Part of a small language model's weights.
Size: 14 heads of 64, MLP 3584 squared ReLU, vocabulary 48309, 164M parameters.
Architecture: no biases in attention or MLP, embeddings untied during training, a norm on each head.
Training: a variant of Adam for these matrices, 964M tokens, 3676 steps.
Each number is 200 + 40 x the weight over its row's rms, rounded and kept within 0 to 999. Layers, rows and columns count from 0. The size before them is the row's rms in percent of the matrix's.

# layer 4 attention key, 896x896, rms 0.0216, rows 202-214, columns 112-167
094,248,168,215,232,255,185,208,190,113,198,226,237,165,222,164,190,236,197,215,195,189,171,188,178,238,195,182,247,222,186,207,251,174,260,160,172,219,224,194,164,208,231,237,171,268,222,207,183,176,150,191,162,168,131,194,183
106,187,190,283,200,168,214,219,184,264,214,223,161,178,123,161,201,179,226,221,254,186,141,224,167,209,170,230,267,253,198,174,255,202,226,144,195,203,240,278,227,259,146,251,165,217,170,217,176,189,127,228,103,181,171,166,232
090,159,187,171,183,164,171,255,186,185,181,183,200,199,214,279,170,227,171,215,196,167,171,198,190,140,189,177,211,192,234,266,196,246,162,119,198,223,164,211,222,192,141,232,297,206,179,161,123,226,209,252,223,194,191,182,230
091,184,232,175,154,180,187,135,248,195,221,228,142,227,196,267,258,199,114,198,127,171,278,178,282,212,231,207,171,212,161,239,249,188,247,234,210,207,187,202,177,204,204,193,250,156,176,237,244,198,248,162,291,180,258,246,192
095,224,271,142,133,137,189,149,229,294,211,213,177,201,249,224,231,179,184,277,182,209,150,203,193,187,132,230,210,256,160,267,247,227,118,240,158,194,166,216,218,188,226,169,174,155,227,241,235,232,130,192,185,293,142,203,142
089,162,186,195,193,201,285,249,224,204,225,243,224,223,223,281,178,224,208,163,214,264,186,217,255,170,178,165,194,239,172,268,215,229,242,159,190,227,189,195,196,233,185,215,167,232,152,262,209,147,209,157,196,211,186,246,219
091,169,224,202,241,178,269,180,183,295,230,166,160,199,250,141,174,185,206,176,175,105,185,199,207,201,151,231,254,162,136,215,210,263,175,206,197,166,232,274,207,204,224,186,177,169,265,188,236,170,229,143,161,180,120,235,189
093,150,181,195,198,251,123,181,162,218,198,309,208,232,192,166,235,144,155,261,90,211,173,140,206,150,245,206,273,214,234,169,205,210,247,238,166,157,296,284,103,261,166,194,187,195,188,174,182,252,195,190,135,190,161,171,256
097,213,185,201,252,171,168,152,149,173,215,165,189,216,112,105,265,195,88,295,172,189,180,269,232,215,234,194,227,253,168,259,227,142,250,239,110,172,178,215,143,207,242,195,119,226,190,166,247,156,161,182,190,221,215,173,168
089,129,143,186,233,198,194,260,190,172,182,161,237,173,168,245,239,218,280,208,247,221,170,226,167,210,247,149,192,161,207,205,251,158,196,178,245,275,197,252,184,110,232,130,187,118,121,170,185,200,94,308,200,242,212,221,167
090,194,203,181,251,210,247,165,239,202,124,216,202,159,272,152,206,249,137,187,151,212,243,151,279,223,149,207,237,188,278,279,198,158,187,236,208,205,239,209,141,222,179,183,206,147,223,214,151,200,168,205,232,205,198,97,214
096,173,211,195,210,157,182,186,203,166,222,195,166,194,206,234,218,171,158,229,108,100,280,164,289,169,247,199,222,227,185,236,252,187,202,220,124,180,199,260,162,187,200,201,173,132,187,204,211,196,208,178,220,229,145,184,173
100,207,201,238,223,231,181,116,127,104,202,233,209,240,225,253,160,232,183,187,201,222,169,152,205,209,189,155,163,245,196,164,193,230,172,217,198,144,200,113,242,172,198,189,164,186,205,181,255,197,178,206,192,263,207,174,249
# layer 4 attention query, 896x896, rms 0.0225, rows 203-214, columns 112-167
123,219,218,233,164,191,166,192,190,255,344,206,165,188,169,227,218,178,187,220,181,253,267,188,249,170,165,201,145,196,152,123,200,215,238,154,279,190,222,205,125,190,212,144,160,109,202,190,169,302,204,184,131,220,145,161,140
101,147,187,251,177,244,223,220,210,163,238,171,203,177,223,262,194,254,147,246,232,230,149,195,234,256,200,211,232,223,141,197,204,210,144,213,252,268,210,204,193,190,253,130,199,238,156,179,210,176,154,259,204,159,204,227,208
101,190,162,235,236,200,252,231,130,243,191,104,225,148,139,163,216,217,264,169,243,216,210,202,219,168,225,202,119,204,184,176,249,241,199,177,167,188,177,199,163,283,237,270,259,231,234,222,195,193,185,205,181,266,153,214,202
100,152,221,241,202,192,139,189,208,277,168,185,205,189,265,184,215,206,240,216,273,200,267,135,163,166,222,204,264,136,231,275,165,251,237,178,202,254,214,221,233,188,226,256,196,227,153,194,242,249,263,163,250,166,221,205,139
105,200,162,196,236,137,200,199,157,272,226,262,175,142,187,191,255,284,169,210,142,236,129,273,233,243,271,137,275,170,200,197,197,178,180,230,253,210,129,164,222,270,215,182,240,216,274,218,192,161,203,108,141,222,168,199,149
092,205,114,279,203,178,221,198,210,215,140,195,211,212,227,196,200,265,137,226,226,266,112,236,177,197,220,186,203,198,167,227,213,163,204,236,202,232,165,139,188,219,263,162,160,236,240,164,151,191,184,184,180,151,216,222,189
094,237,210,227,224,209,197,178,203,264,200,226,229,201,204,198,142,188,220,139,239,204,195,141,196,177,192,188,216,163,72,152,143,184,196,210,192,154,204,180,195,220,189,200,230,173,196,143,135,195,247,259,184,233,166,214,156
086,177,196,170,300,143,151,115,191,196,250,232,160,208,159,180,219,165,211,173,188,178,148,190,141,215,250,206,189,173,205,261,212,264,217,146,186,186,182,200,217,233,168,230,191,157,156,201,254,239,245,177,283,167,170,198,248
102,209,235,155,213,248,234,104,173,147,155,217,173,207,200,202,222,193,124,268,154,136,270,233,238,183,190,138,146,217,195,177,214,236,129,159,214,207,258,215,258,140,151,168,160,265,194,223,237,183,153,211,198,190,199,185,209
096,171,177,282,217,224,231,253,186,151,227,139,218,295,166,182,210,130,210,208,315,202,185,114,230,152,178,205,166,193,243,184,209,319,196,168,190,205,203,251,196,161,224,236,291,182,155,123,186,169,175,170,155,192,269,268,207
107,203,155,177,252,220,201,150,171,205,205,158,158,177,123,106,340,159,168,124,225,134,217,211,267,184,205,229,239,137,268,279,242,290,197,166,149,260,123,213,241,254,200,253,220,239,190,238,207,176,226,192,203,174,203,219,225
106,192,155,216,190,216,165,202,201,134,180,241,244,140,211,265,203,195,237,216,254,241,123,214,152,215,137,165,231,156,194,273,228,229,239,213,176,264,168,285,200,220,250,210,198,141,174,181,238,177,231,192,262,200,166,231,187